config.yaml
head_dim: 32
init_std_o: 0.00757
init_std_up: 0.0321
init_std_down: 0.00757
z_loss: 1e-05
dataset: "wikipedia_en"
Each number is 128 + 32 x the weight over the matrix's rms, rounded and kept within 0 to 255. Layers, rows and columns count from 0. Numbers have three digits each.

# layer 3 MLP down, 224x448, rms 0.107, rows 0-213, columns 256-319
171144126071172124152110117147127098112190094178156190116121147125113065117060087108135142113093087143088150132136062124073126126128166149139175120091129103147147100142116076113180167147125107
187083226119135172149117181166117114195083173178108087114152148117135073095123146139073145167187118070108147148204081157155145132200204194166087068118184130058110123077139183050052098099052145
175113107111134143148206142105143128148125177088074139095116152081144161138146132130152123143131186113132130141083157182139152156150126140143093174179109143111133130115121132156112161096100139
104143144116144097112110112157101168127159129109115168102172113129142179130080159157150094105091126152170121096162097105103101110124108165112138149154113079194128133132105088181134131137099101
143114187090127091117162108105158106126146162085157098094118109192075097115176108131119152091126095121089115104160146126155121077149155175155151087160149174122113121087158134150116094104104128
107155132088109155137153179166113123133172143151114202082144087097124127069140148119196090100101169123088174105186071083088119127114163160178137118027150146161142107121140126110171169104088132
126107164107168161125133183093039084154117169088138064171101054112148115107176135166165119129176104166112168098140205119079140111177141140116170104116129136174133110141112163155087158135135160
170164166155089099116172094166090122154117131172067121101072086136136104174083082175144173148074149126067119103122149158083196105113089150159127152129147162138046151173106099191128140106124125
135136143116095116137163136145170189134070207089146149138181118175114154170165058149112124168145066103120063119144113094110106104112088079173153121141138131124086139125118125158092153097156093
038094131172103143102148083133143100135179127128137146142175154132071153132145063083129168149143154105159152066146133116121132157118124139063101156130173100131171133145154119150164060080137043
127142145181106147162120101126135131085131134101163124153086083164182124172121161087097217142094105113180138103158166143127134149172137132078057129152130103122097133091082090115144039083103101
172088119120100139101151136146172094156131103187074159165136133144153127142172128130096139125144128149154140164090126119115147090145189092149067114147107116162142167192130123167164139116103139
188100118095127195205187099095141085171148120163169146070146104094090095102146084077128151079110112149095159104084060170135118140134074155112128134136111154196119141156116172127098143105141117
154128201213132174209087116090168143121121123136114116092137106099128059102122103164154088139105103135109185091141121112123066057091103139079120169192114077149121134100158159158075152088106099
127094161141136107094142163184131133049149125085112121104134153167068086170068143132130124120136184085122153140108105084190144151173135107173135142079082117143086104092114098095065120050122087
132153147126105129104145063105176184140128117167132133111130070148092201151072107140137167117143096106164106071082114090096104119164100102079161146159141076108153156110113152104098099127158128
150151141112119126143151177085091149120106150088117146154145189142126100081083090144111151144118101150128169110096080094155132127127196099121171148076112112100116089146108162136134125142093129
162121107123131136092088145103112136155159121115139180125116136130114128111138129154107069111105147084088141136127161098163102178158081100141093092188118092174118131154171144072146158136154068
121134119129153046132138149080105144119104078121146082130107139109140130096087119159157140142111137107145143108031121148134134107114132083143112098069120131206090146127136084140067107141107169
116122041111139117180141107099026173094166139107127134102064109143071152102057147077138138111088150063138095143159150152121194104152112095098168133111141138079101109123159100121130129091164143
085134104113185175104157149148170162099132100099104135142054167161129110116141153125119172089151111166089139094119175194139146150149159103186087151140157160110147131140127085139088136133164150
106116062150121048139119114154135170127114165089172103161158094080078110097145112163070129148120149121126090119156062118140173093133120099174095142132162151135137179108188114113155132129138085
135162118117135134174089147122015153120190080108123111122168116194145107088007109161121122135097094070131138133160147133108133090124149144140085183107166080147158165084101153098068148180103158
116173138149145180172136147131092090122093120119144094170133086145127169059084106171147141164147195126100139162088081141097170165129096143158096171114186175138127025133133195112084086103142151
098093116087145091089195079114172075147104152158105118098139116093108071121115172158170116128165179102161102121087168150141122140126131102098166142111137112143181063168160178209106112072109071
133185065114147074117105073112085164129164103134123131123120174078117234111107188159168061101024107107127088141098120161165106075174089116097145146090104085152131182168175120142042090161181102
092160165135096112115150132193136083053157102134133164136179163073143158174153129079121055139183143146156124156138205087120116110085080194118094105147095105121099146090086084120111085141110108
065145098119121186157158133109184163136089081162111135130055155080144117135156132163102154125088113123132111131180168057132164105136101159131109160115170104139164119146181194147140142173183126
135138158156159149075136105113148139075126117085121161121115076151175178090124086124134146131115170157121187124107149063108057145138140148149125179150122108112109121092063175207104108146089085
100124105130141120110067134170113204161117083141113092152117147138076117079192156140155104121075147152055145126095159104148168166167099098105114163119195103167161135151169149164073126192130099
149072111091159119116137097151156173165148108156110156120166163115154190150102113111102176145101111139191111125022127110109095147131152100119109132077143166107119098116152071105123136103192094
142116102085144179080179145083108145190131122180139172094078097157142181112113144151133110123161136154140125142231148134123146151057144124123116111159089149130119116078108172107125122100147178
128077139100105120171177105146104133161121151146151128090137140167140077119176200145127150171144121109111162147091117134104082086124114126161156108110134151140114184123112089127126097116097166
110129108102140087067095128112169138130102151152141136145109109106132213101147102129125128122100160119128107111117160112091132089148146110152117139110146134135055096086092136097147096163143105
110144121146152149144094113165104109063117192099148222188148156127168090130175164095096125089127104093126112171124105099132151146179139156151048080101184172080128130169092183148148144148115149
154106103094115104088170153179107173137109158099109117099145193137133102071097185084134138116108098124112132144130088146108133194140108113142101137107172134114054135133170172212097141122147104
039154151139143103052123141064094111105072117104148114093174162117124108133069072088140113149100125161131118098128109113189143137148124155130152069139135182137178131113117120118118130105179193
104141137166125098126087172127152119079142164157098135126096094124094132143110143146128103115102110162108110061144122128112132119079156218116144098132098137164128111088113134083072129180074096
170103118145077098096115141075135153096141183140068166117086182084065098123134166109133129082096130153088104130085145132136157073082132060148119092152154204160077118184158142142105162125143083
109070107109155132160108118130144131153130102139138110108138106126115169124219152062078158145152144088149084172132096135123091113130118123129114159154139123156147122151112179145135090156136159
130106109093146115123156124127151145142121179089140115138045129124098115098141164138112113095127145123134135132171118151123185106134125114139053064132112166064130134042112080119133148148138143
117149128151095110089128134156130141097060109092134094081108100131103153140107154064134138114105074130135107108089137105152118136122152168117110094145091155089133193086132107130111135144144160
177114157215193094074110124123134132140223096150171166164134096134125134058116104124162157129158137101158123057167082102120071157119176140116145149095145119112126117123124072163130135106175110
095123158200144061191131111173106116186135086077160125129131134192148118124139107157168114139173094135116118085105115105092077166120144117089105120131086123134152119097138164075136113108095124
138171027160133126153132084147077164074104098107118170168134140135124173109134131138133175137156101154165181090069120171131072147177130124169119132140049179102163120156136107079103096117104140
125156177188168108129121116123092096126111147156129088168155108199073077144156178142145112153084095111097123091154168110159108161149096122146087157156079136091094142110103112131134092151099077
100138092146128144094161140200124199143140093166090106107104118008107143158082114147180094144195069107163191139177172051144112082141171163103095084133140056178125119168104150146132147071136139
120145071128126102166131140085137143151182137035090133128089083148142117091103151098168110137123149128213117120173132140118217114117106179205134124123136115128116103137146180132127117116153090
116132158161151158110110120083114126115177113105138132135173091176128043096042160117138131117079170108124149121148140117061069094181142095139148219096104127179117132144148092089118115111172137
074153096131156162129075139105076113193138115148133166121141153138134191146127152148132161130121154168106182134104157101113122170118138115089111138133115105100144087095156068096153140157133129
139118103143102167094115157138150064106134139143086067142191134108150146085166145105109142117168135047118113104108143126134122125136150116117177120180113095139083143129143144103110058122159133
095139129167076117093120070076131153165151122156120122136162170117148158170088146122108125056099173111121149084140079083150160139164151118199138200101223173120104109115143154140187131119205147
125141171101100134089100157157109124167091134101141174137114136192169106081170134171122155158087161151161154137117145094139148138094128106138102081109133125141127102116105133173110159090173155
066116146131125082091145127142159118137150112113135120152076095147100117109084129153134161107127179125156135094108139083140099080133121147119118176159133152116111121154077184120142124121079082
074114167116127187089149066126144108101116126109116077107117177111138091123109114140073113118128131155139170124202128180121155186113133076158152142109149182139118143118174168073097077107138127
061123152187165156117144105180164100182088151106191130118114154114164141148136146061138120166147141173118114169133068123087118120102141189153130093190106129108132039173022127153097126149134125
158089152160098146091133175034067110164067129148088135169166121174119153125147050182122170072147100166090149141086128175089171099118152135095125145179120141131097100097116104095140117054076148
145135138168145137156171118106123134140073105111090190110148133140151165143162154124139120174177165152143136071133111112132168131159109164081118126163093167105173092062121103139145174112120119
145118098183115084092116087104148125118138098112119135120132109185185117084108096133094156100113099191143131149111099100125158188183195097112167131122146162132153146111146120151158109148091175
133120111134114104128101130101130121139172112085143138114149107165149120124119141129212128133123154134069129123176126182110147181086093159167092140133162125121161174108128090192139117123147151
175091083063118091146167124116138135134102168156079111099118157107174164095158146119129096113121148147141113099137155159150110125105098081127131169124083159188169112133110161153147153108116140
099099177177171126129152121153147134159160154131159137090166158131155119117133106151111160204146184175110148120149145165133150139132153116122099134112184112071127147121110085176039079116115122
147142145098161088182123158129111168106127091123154129105167136131117142126139119149077126072134082106118130099067140098125051110169184121113137083118152138127142100126145149182128122074125142
137176100162172170156065136177137097094101111144111131180117090170127120138100039120127139116109072138130106111121092156140104169084141148157141086168190150070126076114175169080166120113111171
138130114114045099124141159123082071136114105134218160099148127205116128124115123134132126173125143186126088141105141104180157200118120157096122100161136155118109152081131119128142144106156131
145102138127147109102071138160121081162071115106134112170139138175120124114136119148196118142057157116125092131115144120114150171129145151113152146163136144142085150146108080058072131127094155
116100131136158167091152058139118108055120125132102153143138140132113126116049109120103140126130094145118205142164164104155119166178108131100109167151122155126127165196149137106088120109137149
167146099083108095129128171117173157111101091084151120064146141156160170156115116132135185117149110145073135189151097157169159132177155127077130187119149171113090080115065125048092149198140230
140107169176122098110145116165124147179115093094103059131136116173087112140128152148193125133082078151083111129100098188150191141141130097152091138092089117157187158124123087138144112116148129
139133116060123139106110149147127174134118145134156100173070173158169174099161168147145128076141105102111159183193108148146107167064157166115033124144115133128110100112103139121105068154123110
168129153129121170108092075100075068178092086114130134124113130140191069094121104110109133130076192178185132158104113127106096121157076153075129067178111152133167079165137121158144114089140078
168093109122126138086085144129087176122136082123169104139100057106109143111095132132156167172103131159167116117060125086096105161184143069152092042136151119085110157095143114154108086104104116
109140163128154146107122117023080132144113128105170147146144142131186111144219102144180131121128125161041134083098115140112137112135185130199097161204137167157154154094109131143124131077123176
138117090079125115183069166125131156162129131166145142092124106171101173053162124119071128122129107068091134184162149091112150096142143137119163106155145133130149141114180105120166127119138101
087074156130151127071057191093110079159146201148106100143102140181071078136160146095138063119109115089121081123134138129132160144111130120153138158100120115166116112168082186092128162193126149
149162169117121132095108149172083143157097088138155112111170110116129107185122090071156143129095097111125139114117160088148125066132085138099131143076153131129156116133097100174082177156153137
146107078139066164202089114090170151121168170062134102139142157048142149148108188138128109170142126143055126106149092089162164122068127135129155132095117137136129128134110149108116057137115098
114106076180156131156164122124090081076177050153143153158119133143090139098164093160097151074077046134182167178101122092113110081130164149137128129138077097135094093101156079114165131106103146
117131140120070131141124109175117155150097094096113103152091130078147094138093114133140101139135070163146135147147131153118149126112135071176068147085179050064132123139079154121174089198084153
080116103126188150153110147127129075125212130156122134083131077150144100134142158157115107142101160160115117116183112107148121138158103131085125159144103081195161110166104119098183101125123166
136150126159173086089159135167128157065123102106127122123131099091162135118194191115122096154171157144121106094159162182086145171104090116116149155101111144210091159132129200121145122153126108
091131163163135142162090147175178169122193103123177182083114122105158123091134068178158078122119134109178104114164107111073072098137147132078147127082134131211135143078105109161112139149128101
148158093111127171095086142172196138133103134158159110055124166143160171130111169190134101039095155167100065126100169119160167125132159175181139158164146074203145144177105088186164137153110155
057082157121085103159100137130134108168116126116108139168157165169149050124142161133130152175124125087107151170160113189117127187089103114100147080161124182092155160146116157099167114158120124
126104126117123084106086121106142130066151141120171097084095110095112078154118144194132147113190170184144178099142132127128145116225088175100109113085149143060116147109151049140108124149098151
091103182120193107111127136151082116132117160107121183165140053083131140121202124141094101124126115106096178134164167136178121171171093109148173117095122079109115115103117164148122104137179117
108171172111149079076105101098141133156114091104141165169106093117142145130137171197142125080164074136049121134071129047127159139094156114150125105144141035145184101076106138130071096163184151
151100127101113174136154138156114149127144155114102137122024082174160115199109132144113120122191182116123121092114205144149170134154134099034133131123117120091149138091168129109129119095083143
119103208082094133128164146156133155114065113073089110083126124103098125199087146159147152148120149107105122196150107147129165142145096131089187136119181141066161119159138173124148098135112117
140110098132205099130090143116158084094102136167153147103095108206148125139105110091153147118108093130137173120137102098185146101140140167180152141167179128162182121127116126096110176084084090
150134117134108119103088231118169153087128120154088123144132149125073118064092092162188105145181087144129128113143107100082130133127107142105059124154088111143147148090108127110100167168152139
146132121090159122102133106123144079097106118117081080046130123118145144223084158153087117069150122139212089139093140129182086086114128104147178109144130067112220143169125126081118140191166084
156146193129146137101126105061174126104113073102152070122124117030092151137156136103136158164089086132140081116201105188157141175160102168099094152123144094126138097133088165106053131097155153
120125106114144131102100098119129147118113157159192173140136126127087101036127170133193127125150081134144112158132113073113139166115105131178090137131126161136137053077127119141136152115128155
086163120143084116110109131143178065121172148138124109126064122078106120178162161146170085156148131116129070104121127152107101050109162127109117156207138110160143120169088148100110093135129103
056128163142123077114096092166183128165109173143138146128143102132093136117153123148147111119068128089118194104075152172109177102144147071121097133096144128125114087123134157101124150158139108
128170106143169094107108113169112159108133105057153151198124171105172159128150154133110098122123089094155139102140127072112138105091139143149104115110154063144100100151153186100136072111119084
149124159174122103111069095111188035124138146087086113126095116150119137114188204184091184175101167177111089177140063076198131168083104160150161132124122109038119122112156066050114077120115109
160112070154088179107151137176137112138144176111138123125095122106168132111183120095134128129152100081066113132146196171138041110104149109089176097092089136099140103145111141162172144121168126
186102076121102160157141084144120157080111119135156159118173168103094168125105104112121164142098092119123102144106097107105195144129101107116140139169119164099144094125168162149195153055132101
127140075186149136149187173189109146131133130069127137148102148143082083078104142173130097121135165120107160134197145067151124134121134134110184147144124095140096132152132111116167139141104138
085088127109094107046191127103067170070156132103119145154134111116162210185160092144117125135078114204072136130123137179129131204148162116216117145140079093121103096105108154141133145164153142
135163149085116139150122103139108086162110097100069141143181187136145111151138136125108140132178151185139117123163114093141085140124093145172106096171084146104120180153053096153069130201109124
137155156078125113189078126178145101151101111141107088129162186174147122125100155157098136100150157130150149098150146196120068142090129090073136177159134141155202145130109139144061131070079167
115128182170114148131106126143105071162065141159124087162097182130170115165145151115145099141137111170200145155140133105135152165113141121119131093134113133104136133134147137147087110115135138
163108085148109110137141147159155163118096130117095094142111145106113098069186098170104128185114132105146131181185142133119132082101186137158177094131143125137140104182178146131098062124106158
178130131119177123189138097203068099094119106111085134076154188073039128106156116093170144125143112158140172071183103123162141146073108126135096153112152108175134148136106096138058096081071128
145130105182169114150149111170129140116138143107202143094146051182066141150158158138150152140139141140100092083170107178132137155074121112119136183093064174100085132109092110119150159115119157
134137141185171187112165149106151108087168134083058080176078085068062109142144143114143165131123111167172090104201131150102166166131162142101098122174161202140128080152198129084130138095111153
131214138160120130104112083140127116111113132167127169074127153110062121209103157062221163079055083145137095155070157122179125190112127168142165139102107167132141102084131113128083173149127103
132087151042113083139151128160151156124145141127134105143151088145129148161133129103095062138093057133150137155140161145102136082133132163153148098173133131147102081183165124162089163145163147
124106126091127151159118155127120158115141152135140117138154056117097137123149066151096135053167125144147099139108153144102085158147180112182130085121112134129087124155131123131146129152166195
127118134151188106114091123098128104128136125078139121123130097085144083120140110141128119151116160119138132115145143143153143099084180186091149138129122079155113111139137136183097151169146123
098109131178212107114112135093089182151140161217125066123141163132087085088133120189152119146149091141106082129129099120138131102069106085077088156116125108131157132171115129154148121117177128
137111074136150075112129153111079109080117106173176127142116156120151169148108100111083139121115131106124123046122108114141116136075138140132130137170153147124070118126159090137170137092098173
084138093175132163115206165078172146151147181128087130079158092129117148130092155141128150137116093138105157110146112179121172081101124100116147099187137140102144099149113090119162106167100140
117078129114125139174151171099100112109134082138073138147126107117114165132102132127135129137121134143095146083099175081079120140060163118143118198137196087151112141154120178105129119170112161
168116121100181184097113139142050155132103140195134172103123083105087089095159118158122136176159151132157112114101091117188072150135173091169154139127079091098171143109129115096092144142089187
168176085149130125194083168094178085127069119121153128135112144022114127129133148130095081129136114087109112138120113110153124122089116163098171061159187116124158128122146094105165099135122146
128165166119143105144183156096128079205105134145130136131163048120186140122116060105153101080147176098160170122102082120101129111132132095130076125142161122128184151130156103171148135188171114
075154138106098104142116079166214158102120044093094146122114146109230113139197093098114115132096072121133127070150097165157110119125149122132037155106099156128099162125195166122207120081103138
191129059141092177129101070178157100120099127162176194099144137117136126175198137104078118125060124145102154155129118171106155185149100073156155124148127115168157155041154075122129112116165131
130119180116104124160070165189080130100163074125166178095086113159161150148143182105137139093114132139127178195214090083112151124121167111112143137142126124153117101108189123133109081088117131
122132109127063091189149115096132148163091142092147080178138118165077137085115076055147092068133101105117150112120137124170167155120131125122094103147117157054111066126135125088102189127096123
155174126135144108099133098152142193076172145143129116178136166157141079135139169140114127160136124123141176139132086164181121139096155087177121098169128102136101106101169106147109133161135201
126123118115108107123135113101126116127131132139161099109153141099185115140142130153136167195098109112141101109109101138173148152088180155142129121113087144087187116156182180134148126158092122
106159115144155108159137117114055153204145141144104165083139131085120185109115113116136136094144161049149103113091127068065099096151171090198132144127071101111074101105161138109113125121128091
095130158098159173114112137137135130160135147131106072111139151153093138084102171131037164158140158136059101072153148129167133189029139118118109127078147151136131137121013122096122122101131190
140063109084075154160122198140154124186120073193139116158122115127139127177162109155164098142158092137127111145148136121121140195149137144075188090139086123153142162189157116099139060119133129
115185107148096098133123102166170097174126161142156113251083174143118132093142158100121059165089117077133122160125149113075120131093103158118078154154161174088128146139140098116128160134152146
118157128093155109091098127135077145113157176097144149184123164156167105198041128050095125164128068104113129176125131122140124167105163132123112140135123128126171066100102163105131056130091102
163145132117100168137136129101125105139101077097090138137112113121154115135207120127139129091144162092144125151097134121122143158148131130160152057139086147150124063116108180143106115113138110
133113185126161119149213213138123171108105127133128134167131126128150126165107118175099115095151143097132117074166112152118146156044141148142116116134106106158135090159126123119131117137140120
137080127089116125064089068162117117140176173101138077122098129123113152101102169120108078147045175128107097137092122146163092116113130048091151091081131212126107111105175043158082127143056174
167160170146153126092170173123163138134133191135110141093060167136168179131094135137128148150124131134092172096163155167138181159125108164070092159112096118097110115072125132137075160071133173
094137168125152123156125096104035107147110079157155149143168112108121139127135153153164101118091153117195110133133165102097116149095142091150109133128127150117154066084146074147169107148170151
183140059093050115119142175131163170131129129179142133149056129150130150103177076170123089134048133156115137139098116085094147140079111124147147160127077120067122128127160147119135163121199177
145138166132105082141127179090166113163163112165084045102153152093086142101233115085196123157154123081148117138082162123111120131156131102139077102162181103164086112125117112198163091124140132
154160140106099081149113089138120154121089093097123159137111147134108108145150128048114121213110169133196140169173133160117124085135155074146150150141144170124150128101182161149077146100100103
148164115114137159080178097224118201088076136112118137175132113155109141100145140086095116169135107102055168127163132141144181118128130132115153109107185169158086155066110113143103179095178119
143105104085082117118080166108104096199174119084128096080110082089128132106122130088099129169164066162117081126149118115157107104071090128049085123108073136096112112074117112079120108113154183
175158118135083144125135052048104122134120078155088157176096112089149161108179112124165106067162073139145135123116141123101089136122178100170185091148136168174098121120100096111148182064126123
107171135136182100098107145160146140109125110083164175147175087099172157140113027140099079130088185081151161144116067073132100105109158171090091123139110121130125135074168133124174133147094111
213077147084211163103121173145130185122137096143133160107099074143114147174173170149109103107095127164123098145151159131160079134074171144130188144097104120063197115145068128129123154134174151
116139091110104086152170099132178154153119095131156081164103131094111080107114112122056109097111162126188101149133138182145087137159150188084085106135097103127144117186097082098142103118122094
087175165150135075156100107107126188061116155174096110136089142156141149102156122126090136074091097129102153112113109087125075079167162127158175123068158159117107110104129109083117148108152104
080079138144089119102138194120102093089155050144172073171173148085072141122127148155139125145096053141089154092163131139079167136145145101101060044123157132114087111132186116130136152107155089
160077131068109081128121120140106119203137106193109151124111168123125210145119117180183144142196181113132151133112142166155133116137188129152164132117092095123067120119117124104121130128093190
110103190135146139202119167149131148153162123094141109094179113121128151094118157194121092127117135139131108113124090117171067172122176136154140091133122105126140138059083106152117124116147096
103135115141092133124171130076165098092093113103132157099166144067120092116121201070143111134180118111130123165074167144062136144189135123138104164153072157135108135138144141161105067152074135
092149087156089158069161074160083148166137131135146074101091083184118139072162070140136073112123114075135180139138097110154097086131163155142144161121082107128064138133076162145171192113087126
118087161183123132090118120175104092087105142115142093123147090106184100083136138175122096150117128088119141043085117127112122099102117075145150090110117102138129121098077141138175116110169142
167142107141143144147100121124103067103137098142106094142081170101135103157093137172102099115100092073076156122201193145075186137151086101160070126125112128096083173069115124099144102119093070
098169159087131157121122134148109106141183181096072140104079084189155096129080081121161081085143102137174136084082113145156169177199129121180168122131156126133085096089093128141126119075083111
098125160152144087130092110073093082172140123076142132117143187123101091118146143139067132145115138114121075145147125150163112112140158142097074122134177109090111108088124114180075185161124094
164125130100129106170163102117095157156069129155172148137133101111142084122163141113028122087129135105128113160108109131090086093115103217147073160095128144144112074105107125176116151141105144
191104122136121108142147055172167128120164192103085090125153066165152132149186121134142105084098114126106114156087165148131133106140124145106125111112114130116108128089104117138156149126189143
166068083111090134138135169092168132112134127127119101161121098136119125108166139150167150060182138154142132057095193140052145146158073094167119178121168139101102126113154128131099117099158111
130136135152109207118100092085115126160099147160133097120134131178092089107107176102078165142100100154139064100186168133183166136117127123102164110172131115200095157095162144137141140116149151
081122125118121127135153139070122088103134154154109121134075157091105116202118151127149146133110122141150095033108196116129115124166025094168166111131195172127173102123109152132137142145076094
143103148124163101191151123100118151108079153094107135131120106150156158147115146111095126151164131190099123151085135139138135150162090087152155163124077120128130090178139136087129114115127114
093099124120200109095164162135124149124114133151120123111144131168065176094124158114100151166131126125185067109167133110138087148145100151132111121189137184169161070158135129090136138122125058
125085130164085148156151148150082161125073155148136171134134083138118173125150113117140063126165133065071114137151156130171099134130106144126158125142059153153151155140137132122109092192095135
203135133094150164090081093034147114143208132103152131111135102108135113109076050090118187091103121103166065120123120119115081114170107126096186121118097186114148117195068177109148158163146081
145101094110073111099111108207120192101152122102126073126138115096127120099124201113120066119141189130160056231150119195127101137109161127185100135205144133186144139139131119122034170096163110
135148144114143165133123127104144107120131171070083119155089114126156218137092107082187078145137126147122138108121158109083110144203138087155083147103145092199088125081098164162139158163141092
176130136132133162122132105128158097108123176149149102151102181129188108086119126152122104173134151135171175183164115050135133178123132111130134163137093130086110181148112183119111128093154135
084073064094079067107030097119152140100092075119117103067123096056175129125098046121116144160156142215137145120128081131140138102102141218067193126148139199185121144122131156138075191096145095
088130107105155107207102117143123144124140153135140082060115109153198147100099115128105166114177103168145111132075082234113124121106141106166131164114188145120151082107161158113150147179172099
153120142105170134107101116167139181128183098151106125150167193107131171193085085112105150102117192142223152128088112148148154102141150093109151166095149095123136103128097178167104099126151106
140108106168148139155138132158105114130109111141122115138148146075133157116158166184100089171082149161162137104067107117110084148100137166102150095126133049111121092076118144162146124181132122
132067124164223117116071099200140114124134172120140133186080162106106078139174111087065159129102116161166134090117107131140156115083096100124106110111171155126142145094074080097131083107104145
043168174171159111161088083141077125120139208114132169043150153128076057083112121151144084181083164098110081086191128115128197117153047137090126077112059163084142158167181088125139176076050104
117085089092135115145132178130123125072113118143148086163058135136125195167109161102085119127121104108070135156153177135060134118160183202117087101120138111118083156143135084142164112077199167
190116189119122127162169085145142113080159146175106117163127164138094147110137130087124090137171123143152137114093163149125106073120121095141133189137113136089168152078091126124140136145181137
148107116122166091127105127174132132141093147087141152011099174110112154065106099118106016115155110148144038105133086086111138152123062154177207104068106112134124149111197167104095167122133068
136152118130182205166138144195134145154084141092109143097077102149163112197092146161156125115092130166130135127103105095116184113128109086166123132124170146122142114146179119103150124105129104
057094143163116156158151130135167148123141109107175139100116149079152122112143196138131175130170143121128132102180148157113140129152076137157123099090120153179113113116153145133151110152096110
127141077153122139138147120142102100108100170099127105112126139147166124155128142131160037122095101122135121116103202180093091169161137108089130127190184165156185173117129121116149081176135141
089083109136101113128090113216091116146149063156136154128150099119147102063147082127093100143065076186104127092164150086133117124132131106112096137109110151128153156141087121113124075151179124
143176130170167085106189194188163117111124133124156104149155173106085098145071111101123140150133158164142133101148118171116169180117097119110161108174053121139154115120174097106160119203176079
134086143121127161120119154132144089146097110106137125189103130103149088136123154165064128124196148117095122144145142132160142145136089104192093143117047105181108133119112097112097127127094203
128195115160181157173189071150145122140131163140131140114133049136100153089155076127116088162156161131166097155142148090104110130116108100111153160073144122142085124127085119065121142155106129
172152117175104169104172176137130131123114140124144174099181089101104119122101171166127160133129142107159059087157182152126049132104167132121130136130146106149156084111120136155163107175048100
166100133121050112136147106145106096111154044105142117141117111050096187176143151052141148156187089127168103115156118131134114117092166137162188116149187131124171131107169183099121208162132106
115145108107168106138113168071144097122152166173116142097123118186113116151150088136181127088113162081085169108144072103148138067176169080128063086153148142139034158164182148119146126151163080
094173138118176128068150145125118124167027149148171144165142135138206154140086102147146098168113115124118085175104127162115141130095165132092146121139118209094192114107137091104129126152114183
121202166091131092142114121137148188119098177130045194099125159107182123148137143099123087091127151110067144104096098119145107129128107146126161145098129117139158161157112127138093111165113139
205088112101187133163087118059138115110123129157105117143160115153121140156120085159136140097117153083112130115129066084087181175086125171103142126107064142149103121137131146111104203111140152
180178101166108107107178190118092163120099113173158097156121149114130127161170024122150135157175125215151117060125164161130210095158130115148142184129126139185068131154137096150105090158115125
094144130063149110129145091183096120113115125145126072154111116083153142092177091139134108144096118156155155130139175142153176073115103091136114147160113153082161105150168113101083148143146103
113154058142135047055120138149108155175101144169143169134109127124123078118098110108117157099160132107174215138126090068141184111155128127145099201127109111157102151132117118076074130217136204
125174174117134102082178157119099143133141159128073100117128127075190075147129128106141187116142132139140076184140099121062126125129085118170135132136163163054126161107126155091124089135139142
140101175131098086096069165116119125157123151153149096132131090118134130140187099114175107060109103100101142144110136118164167061150128176158126122127143176152124114161136096184131130122133154
161102129126095097131167157148152095075156164188104164155146166113101116161106135181105114131175122192110157164138145147171123094091119129162122112157087161100143173151116144162128148080205118
148096144141190084098088144107055181077124112177090162102073132194164123099138214157095072168127059168129152170136126112153185126176169094108107132117195162158116103098139102120127135101121142
132136169110114132143156099152125185168179115077185129160141126072165145167137129149089142113189176094127160118130111173084078119098135158079146102105167150219101111149184108162147155133104146
085094108123148172121077109129083114089187105145147143139171153146160120135100192148120153086143115168126068119155067130103153135157151140048110139137153105091127160140162057172099122131098130
156131136173096119137145147101168089088133118104129105152111157108155141121118132145072118091132114122071097112102103075132145098124133180118179120119103138122119172158147128119145111152147137
131164120154174095087117038142110093103168158133136158120093084075143081155165105139108124101107128130166099094168116159107115116127115168167135177104136146099066118158119138132148146128150128
149159195107063163171100082165124067102141149092063107143129126119111109132058161167093080123074129129088113109078114176203190150179081125136140145094107129097154124157155141198124144137144178
127100164113163094188163172140134068127129135143070150102141128129096146083108080093169163123130081056121108153152188112061115102174112152144125127104193122078127189135096196029164160161147118
144068095109152100110132169179158125141217099084095086108145084125101199118145159179149122178088133090152141082160158163123123141092223093143107125149089082177128160181150138121118114164184143
156112060084151141130117119133075095132145116139103077112144117175089133148132150106138217205137119037093125118158132140113171118138122083100092175129097118119137122087057130161115072106127117
123126132162097169107131114083179133191131161157095099077127103113133198117062075147107187147100156146128203096047123120112091179158118158158147139073108131115141146145074091133176133206150151
189128096148152110172124125160114164181147109174065067118103177128141110115137191164113129117159085134120168139137089129111189147111111073130159137131127120151071094155160121073099102095199147
121130131177140133160086101148112103119114127097169134130161124105114104159083108114149119201108202185158142201119129178125181150122089138111117170174147148141094123144193115079121165137152125
154146147124143126108150068181072112122096150165098115048183103131118141120113104169104118118212132127175086102115124116117161071131140181097102132144089178127136130091167079120127153130121152
143087123069107113128131124164110153185094121084160149120150121089169074075063148115136116147153135114103089132136146155146108129115129146135096144111089114141097121158109134153125113112124107
179111107160175158082155122116116124074102169161067087092117151140108137108154176061148162159128141117179126105179120080109069071116093124119102087094097071162093138130129147138124131127079145
122090088109136107153148136120112146099122168176158113107099117141083154115164124169098137144139131165161105149146103113080141113172123111147132121107125108141179098125143181107101151159148151
077150100160146130073171140080123113113135136150147114179138145116149136131157207147165123149144112130122082153140134127095179120126103124085160206056221122054135106057140116112115110135178149
093085129160142142156133121121164106142159168147139145072187160187104115123141140126076126143133159212097128098152166119157189120106138128131151077130153155090171131073165081129148159095154126
129115148150097106088169223078120133094154104114087141186123180148122117129084134102124095186115084118091162147148175077193113139147172056111127163089157150075087140142164116177126166128126062